config.toml
num_attention_heads = 5
attn_scale = 0.125
optimizer = "adam_variant"
learning_rate = 0.000942
max_seq_len = 1024
max_steps = 11460
Each number is 500 + 50 x the weight over its row's rms, rounded and kept within 0 to 999. Layers, rows and columns count from 0. Numbers have three digits each. The size before them is the row's rms in percent of the matrix's.

# layer 2 MLP up, 1280x320, rms 0.066, rows 869-918, columns 256-319
092:523528532526485554582477408513349502529487453643497486515548475598551583503504511509497509434464472620481542508413442521468405519489538471555543581428518500499521563555430538530544449455472543
101:494454519443498470490483509478460494598567576399487441487531391499550432483383542430505594474554519527568496511492503431504436544524564484473512502579498492493614542460447598493414486443440479
111:486492466575519477456462501446460448510548524551558590500553523525486472519502544522490408560596464423643506515511490557527539455565556548497460407480553536544589442534587543522478572624522541
090:452496582527455518455535489477391500449444495472423419535452379504594480487492542481451506539471411457460500638547532438500555447443420513559424541529520504495441488559573443489490460507522483
107:375483533521462543490532473523492525496568568507526457528480505426469504402521525492492477555533491510527422526522513517492507448479547530520542529524497618517592536456582440536565516465501478
103:518513456479360482374445395493509409465511560495481490487501469566481518506463588488424519576473416405483492486551463488474449364580475485485483434593551534447500432580494504555423547508486471
112:540600451417532508479533463548475527518517466484449521516511432396526436490476501628515499386563501462558475505472446511489545435527493547567523544501443408587535482514463539553434532414495506
098:440412521505425479490486517472520488487490438568488509449464549577503443442462466436545489418603470585447520552447539449591458508465509516526436488535512496418599412554523537540505498519423584
099:405531483522531406532542432430465458461512571502484434526434546595472424538519478504502424495459554519429525459486434484531556439514519505542505481604537582442507535523501508530413516449459525
099:437498415536516565433496448522534443482486516468544450408557478517507574454572511533486409483514498476409474494515468532423475543506499526523598423480506482521551463627477534498483561417435533
096:463492527471505557466459443602544542512481523474388455515534429464494488551440538500463546508532421527484514509421426524500533462549517411471495549561505526503539491423562470485508440498500487
107:517493569390377493518415382560564478529583489537500452478501478433583518426607515529465541416580467480590459508544464501482537444501457531520427478480449516521542482394476437480503564559540516
095:484441517556556459455501471485562482536470502490535423448542453523504417541518428526475508493462488514488517383491497459528490473606541558509439520477659485452520555483561532364540521623557523
111:450507543450446534499527537546491519538541556518540508508485566519502622437570488478508512505568499555476583518504528532535496465589469455431561514429512537610617461533491492440447484513509588
110:423573543498481496444388477464474491434516539447458479462474498526530534513429479554448488422433520442522413536515489482471531481489565540504551491573479575436489485560510432486494548505520567
104:500529534442428557474458483537419461528584528564433519511531489494523476423437545488506443452454521460481636450496487486538544480512561500484448485494507532429520415489421492451489460511521569
102:435486531456526563552501380522546577481535540606450457419611445393527549534503486550474548556423471419525472564487425463521475475433489543497558497510513424583462553507560520482486443573565527
099:483549579454503514516414453566447480498531535505487489424452371427504482451567549508567422478541415532435436632547565448538479442489510550482553530594523469494450564556543562497505513550448443
092:484475489518483502504495441574536455468516568494594432486423515522563572465522465513516562529483423513494506485531519533566442501466517564541554326506494536543529475445527476558470568500534489
106:501478564446429611485432542557485431570479516462498455527512479657581404485520519522422447512532485487596582465569448428508516491499546561435517499436581516452610490491518508398437475542577548
109:413498478517556506595468523523454611530528427531472515475402579549533501444479441522472456499509537520563522589517368409436510462590491449438477559516498462499522484544472508464569535498471594
104:450538522546529498480494476582470515493453527497587516467547522620494530520513519528472431514511435485467550579463505545472494494509551504553518373590559553369559535642539425577463558512440489
102:494390502460582508487457485589445567443525576536508521517509499504541425401414571556586493504468455512561457508464561445504442425536519519433483428549506468515554462553506516485445449465522470
093:477418510507466542373463549451453486498466498552465524493399501484488421485558490445497467474442481523431546380530513535498452481543506574427530468504440559544493496505510505452449467523553622
095:447475456475535547584467574532477487561513466605581501494416503458482514444499586521463497536407467478503512604470454513489474473396499495478540486506519419475509565413543516517590513508502500
098:492455552430433629478476381562443515450524457541490495413498575543595528502524502530505479504489520442495414569393518419576563516537648503471489535488512485403475511491529493457528503497549501
110:573501425371449528480496523498481446559503597527475441494526504516621525514523494505456463415541531430590596546481559455509488508560560562480550481448522510575502445490477502419500545593549556
095:445474507549462519531581586444457425420515553569450505453496559525557480527458511416536478454486410538484469573445468490596514436567479558492538481532599472350535440629513533545553517498497527
098:449442403440571523494457491584532510540467481546496449461510574509601518551505484526467483630556411500439659423466387557486493434613594531441532522406502527510555533583512387515497485472534469
101:489455531502424571531517449551472491484512531498457566434509479571583499652464450543414408477461410415530463521531453592459494477513475412478488532507611567600494414469522560435460535597517482
096:430477435470401503495424541435527535516467547542484512488510523534504439441436508541547510420549449494483460470511517444381613459459563552487483602475535498479407481463478510427378524585512536
116:484514461438560618508473476419458447598515509510488521432493543536502517516539471601473548495484502457480661366483432480502444524598559501456497475489491454570470501638500540499493498527508492
103:487493555420456432493479431557459451552500506509462499581482479475469452501553568466529507463524391442461490535530505388571488497473520538525496540497496503360378451404471626460403588492514508
089:502441425559454557492408489544461502478510513492498522424587600410465482529483447579408573555427430494456518414420490498626570466454494487506541578420509522526488455587493556494588548612576503
121:461496542443513470491447406495506464464505474677422493550549480538483513504410526609503414414518476469442414533483489497500479486480571539396524556481437537489603432573465535480413512517482490
101:556507490401472452407424405592524543493462551495459525404536528374552492468413535485403500508502517504508536420431503357517448493544548644404638532413551464465503518567530516434499454459501551
109:491512435482446549463539447467448507488529520540511452434612503538563473610557626674514474463533470449451374576438519497524471513536514556444668526491511520483515504540572541448503496535534524
111:477555490472476592512467475574534474607467530459498436505458501359527491546534494480447509547552516484525553396431406453499496444514476535454512530521463485547510501559520503473442510477648554
109:442506525508494513464572504565516504456510449469548453466491497617450470480522403486472445558567477495596527449555445472480474513541457530402556527515428555499541467644446596552422580541514569
091:529486584408460518571520504546426447490535511464512436509478516526537483526519503582578501493564506514503566490517537445617559536475591660492475562458522503522534513480639425493517582587451455
115:520457537517458444407488454576487552527486476589616479501543438473572583479427541557506560456516444426420471427460461453432503498436522488548565514509486536567471395477541529465489492494481541
092:521465468518513496362450508531459513432419489525478508535535516603584568435453482519485459466566536433534455506521433569445473548601473578444466510514438607414492310443535440525508478557551566
113:487546570448467459492461425564543482577503501574475487520548472508488493487490496505504453434567539416555440460537462444457468472458533532394574534552491522454531515430509597467410512529516477
094:513431450482515577420472468513508463501514517457472523424486487508451501513481434547528547515490496419592494474451482589419498545431568525527543483459460491484557400512560515546540538573471523
102:405536572553460514441495512455518498571524540565464498635438491389539494331455547560556536465451529418506491473539432472441452471515516542417481448509521424420478446468436518499471574483518476
105:451536505471459435570451465470520491501594655481535545561478389502516485522436556555505478510517485456587361479530505389463609522524482464489545455580511560513530433480479418487448507509534455
102:489509513456395445521496536443553434537432513539411516487501540458648505410418608556538493481585518378477507484451560385517532447511446549455559465483462483419446462496492582519408476520501497
081:410472447520419545452402463540465388499545567520448473531459542468496465533487433524469450536432505491541486556482440486527500449450501658500531468535525460423502411491511522424425490532495471
109:446551420440514547487501388575507460436522541511489421497456526548524435460489540528482399495453442468541578388557499459514477485484498544558462589486420523498499439580434479488510458445484511
098:446400509511516472528495433485496485381467482580447450536625418539579527491432552511541457537569476472436500445443511514443499481565509606519440501508487572462465382578408568498529566534466559
# layer 2 MLP down (transposed), 1280x320, rms 0.0377, rows 869-918, columns 256-319
079:477429526506497519477554504453609471497559532359586455533470472407493402502462499390501460522542586477492527487570492612431557427442475512417484323564484509534431481453482486503434551487524451
096:636519532508479418526514417431471569575628470455496454486561494449477494466443577527446410492525558499393472466488523571562487583478554440595515474510492396506461581558490496433414401500460570
099:486500501519501490474508550436509464522658473528527528482448483468535518418497499452386530578515483563486526525467550440524453428466489488479469520541549530540528530442545598522530515529533496
095:499568474563546490529434506519665461569561539560521541499515562438537563550503537586509512495562549494486467459494493521477526533552500489464544537409476495565606480455467586509534580542512548
095:501422505488488559506450517408494484461497524476412478483428579421420559470479513531483457518476433462570500418493514536492502550420536526521533482621470536469547526534499518529587466409544478
102:445484531560579478548438582449507467483453518438603544422492519448519460552573443577415545465485534592506508472446437407491663576464592496504458589530498489481463550488565554437553524392512520
104:444410495452596497424472439432522473489686524507531473659499529403473465527507464497519524393488502494577542494472551547480458498544476417455482462528402411468577462473466555583438523502446525
085:565443438507496542516498478575403468521529496477418510509468509463456504500527507555447483506484549532505412391534537587437454480616505433467480468544457589569512520465549523538492516530546537
077:545504486525531546526539387534473530393476441443417557498529512512589444477500470428526470536507468544447441580377501481510522541499535557457559595499538549478532505508584447546474489594501586
088:431538524509519500486459557550434439514476440576437544536571481529457470457365527437425532561539485525530561538442521523485515622586449456539456509464496488550492429441421403514520545606472460
077:430493534491540442488561560490576549507539346597495469525554480523505445583537407526449544482494582618546541423522575465508436507513413577551551543569492546413529447526459568421456575508466556
096:522502587589392433532477500467562573458445443467461519481521490465440532421509465497600506478533536518451429548490546484474516428447523575537501549500584475482397470529547495547528558489504505
091:514579516478404563489448571499557534454410455493457556459521529425476427438488532457503485533453552515510443566523453482529459543473490433539543515546437484537520481508502491533437500494429587
116:496445495468524540528535496605540439492428584540514498522551433462517526553519490530445569509415430472443531454510467490497474531498507441551525516514500513559557421466525461447504486540518504
101:515450575461562534448425576528405534483488527539430477531552568570562506449524486524418450492461403443439511575520438521550517531441503519494477593514492545497509446504459449527441533544555573
109:544503496448382491476446534491439500508678552580495493585552436460456536444494492559547447556549509464409563489591472439474422490541528537578574476467511544518491493524467470486437541506545578
097:508507507446372486461492530469533475489592492489481387531478394503483376501516512535531491480483479483399525523404506528441478545569478460445424427490472517414471507431464365442481509509540483
107:503475559505498536575465536379481485524522448483479634514559445481508545483499486531446593499519489550494490567507470462469537403438442501544473420575549566549535511517442483581521466558462473
100:548493476426520479543456538511526485509555449597428489459552597532468471446446521565451412498515553485464466471522512478471635506521488537443476553493514558527519543476497366471530433489534625
100:484505474429501485499428470472412528580557541459465429390517520509458502532523453604424519511472477415505486491579450575461582554512493524427543419423559458414571461407452481447635519458491562
111:459534459542530437470522422523471529537654541487530528517481490574517501517477557508474455499532493531441456501557402504423565475508510510498553476476458495517493445631476512451557590499480458
093:498466416447410479529424579546445506541600488507494523524476464578509455541503456553450490409460523601608431481530522428532561536497398551607443554420446537535523540473555495400553442551525459
093:475524486475474472522549533493565456454581598456506484486393479458452501517532540516560473539552442504614453488452502543530445432577420417597488509420535524532556457512504536479497463462468447
093:502462499487490517571502529532498563446639385512504441502558484530435606538495509573442469462519502487488447583498540492487454532458527484524449610472422508486483497506522537543523501441464526
100:503503497467461590559442558534637463521539508545521492485504439480527434578520413501578527469486514471490465470470483524531491477552505501414559524432458569482446467484519473499423532492451528
087:486547553492502374497439432526547557509592490538481503533467495520487511495442450462416571428423497620457466478629508444545481452538397502580505554507415523527433444502541482561458436522497520
105:505424420459522498505541524478573627471452518466590501503542411556528509482463522536499563485476398575607441533545497509524530497505574477474545523477475514543533500540516465473513397388457412
106:439541592501469502443543477507477496544584461529470460502469433507450433399493530503471432538511478505507469491428442480480424490519549520514513459538552652466438451503500501497461513475505518
094:495488494457517506501573455462534455464574572563474486538534558448453485417500503532495433454445523522516434534526528502509463508411493462452503463550482458537506514463443538463517549464429513
080:551548482461437473484568481554515451560472407494540508539510508503427486552484555508454537607454417507479483515514564407494569546514446487536548472445443521503467562528560537515468497507421515
094:427432595450547552445472412445553503561649447439570461517482492499493520537485551483584482469385513491501475512488479616529539524546560487451502436482495615520511508558591470558574487563532500
119:526477504421541489537497494446526549642470474523503434455545447473498557576457513536446536486495489563501455464562405497499564478584463513466501563485443483560541503555567574539621519502503502
094:432493539501491580541465506506449514589506566510489542517562492504496530534460463452474518558515563528517450435515562580419521449489417400498477533439495471579504514572560373500532479502469503
101:490504623404514434520507507442430521521398494513483485539457496578542535526522497412577464450552530547527493614568442517382502467524519564439527471535431560404479430474497440498466537385436528
149:530500537523502472507443506515594505491233467558422460501550470498515458494510530503615476422567524412476450551551492472528500536551555489438494522540530479471508439492500566496474496569572496
103:547440524560490576481512464484451515551416569399400492468519562537487506538531460403499436569429494522442454419503468529569496477532452445524563449438456497489564419455528480477473463544503451
102:455468592436429545565476388506535583486617434527522525497504509493491538569526497485444508450518542526489401554484466573503493474552525499446529557459611466494492417516510558463587529540548511
104:499459589522550507456446495483510527543505517376452503541527490499555463488510494466520483463498535443477486518486408508466460569520554421434530500493553511485487567484491534580587580416486491
096:430532462546569540466461515434471438460607494437572537512416561504442468552399538472559558499479531583591478560529461503490412496453518509471527495551463566513499459478521533566548492530503442
102:525445503553538490522458480481481529510471433556500521476477611503412492479562472494613552464491516514603452508546539552425426525504387504581397531554478459459435414542567531479533473527474551
104:566457512471530561502509579522469463479555487502473519513423501513468509422530482429503527435476419566498524525508508446475577476544547555486538589452527536423582608533511470540531472475511538
103:486537476498447562501609398442437538525446484484452549461512529496483529599555585514455480567487467574425486543390527446554513455465470463467570515485611477537557591558469589579440487404494475
132:517435527500561423526549588446508564531428439488527455621464423565411527550473568534576430456530530461515499555517510507476434478508542533478486563595420508513491452490580557551537519531445425
091:522498557346564438607502498492472513521457514437532552449535439514470401550539480527596484481550428514500540522510472480573404501538505586492500513567509468556516509444500550556424475406431508
093:475506550497470472455435530521438654453531426515447509471445543519489426424508513481548516479413541561509491539535511481536517528540547478457405476497466467442435557546482521472568406555564640
101:467470504443471546573429533396527607564503564485632501589527470522455422424530461503455416458468523481473505553540606549388482442501559527530497562497557532485484522484478447459487511420617476
091:399420449497498580331533536548440509456596544500533507484532486514419516516462562474478464473448441553473535464525507581485529458510553454549478531508463526590491519480556455472509557500515534
100:432431582414468510489494407528451449518669563567454533503449503485490501497496494493460509532435495492522573538504451444494449432459518617496537460508563550494555455536484538467484512536478556
104:512572608505499471469477496472553498519475489513522451527436455483532502529543528565483516519487519546458489490610475498548511531534528432484448518456508505619398441537366470481553493435508556
088:519597545466417522521401608524531441650354479576462524419433551426414509550506502496536575482416597456493515614493437541593506523494382442526513510480525400640463571534544447547464430479477479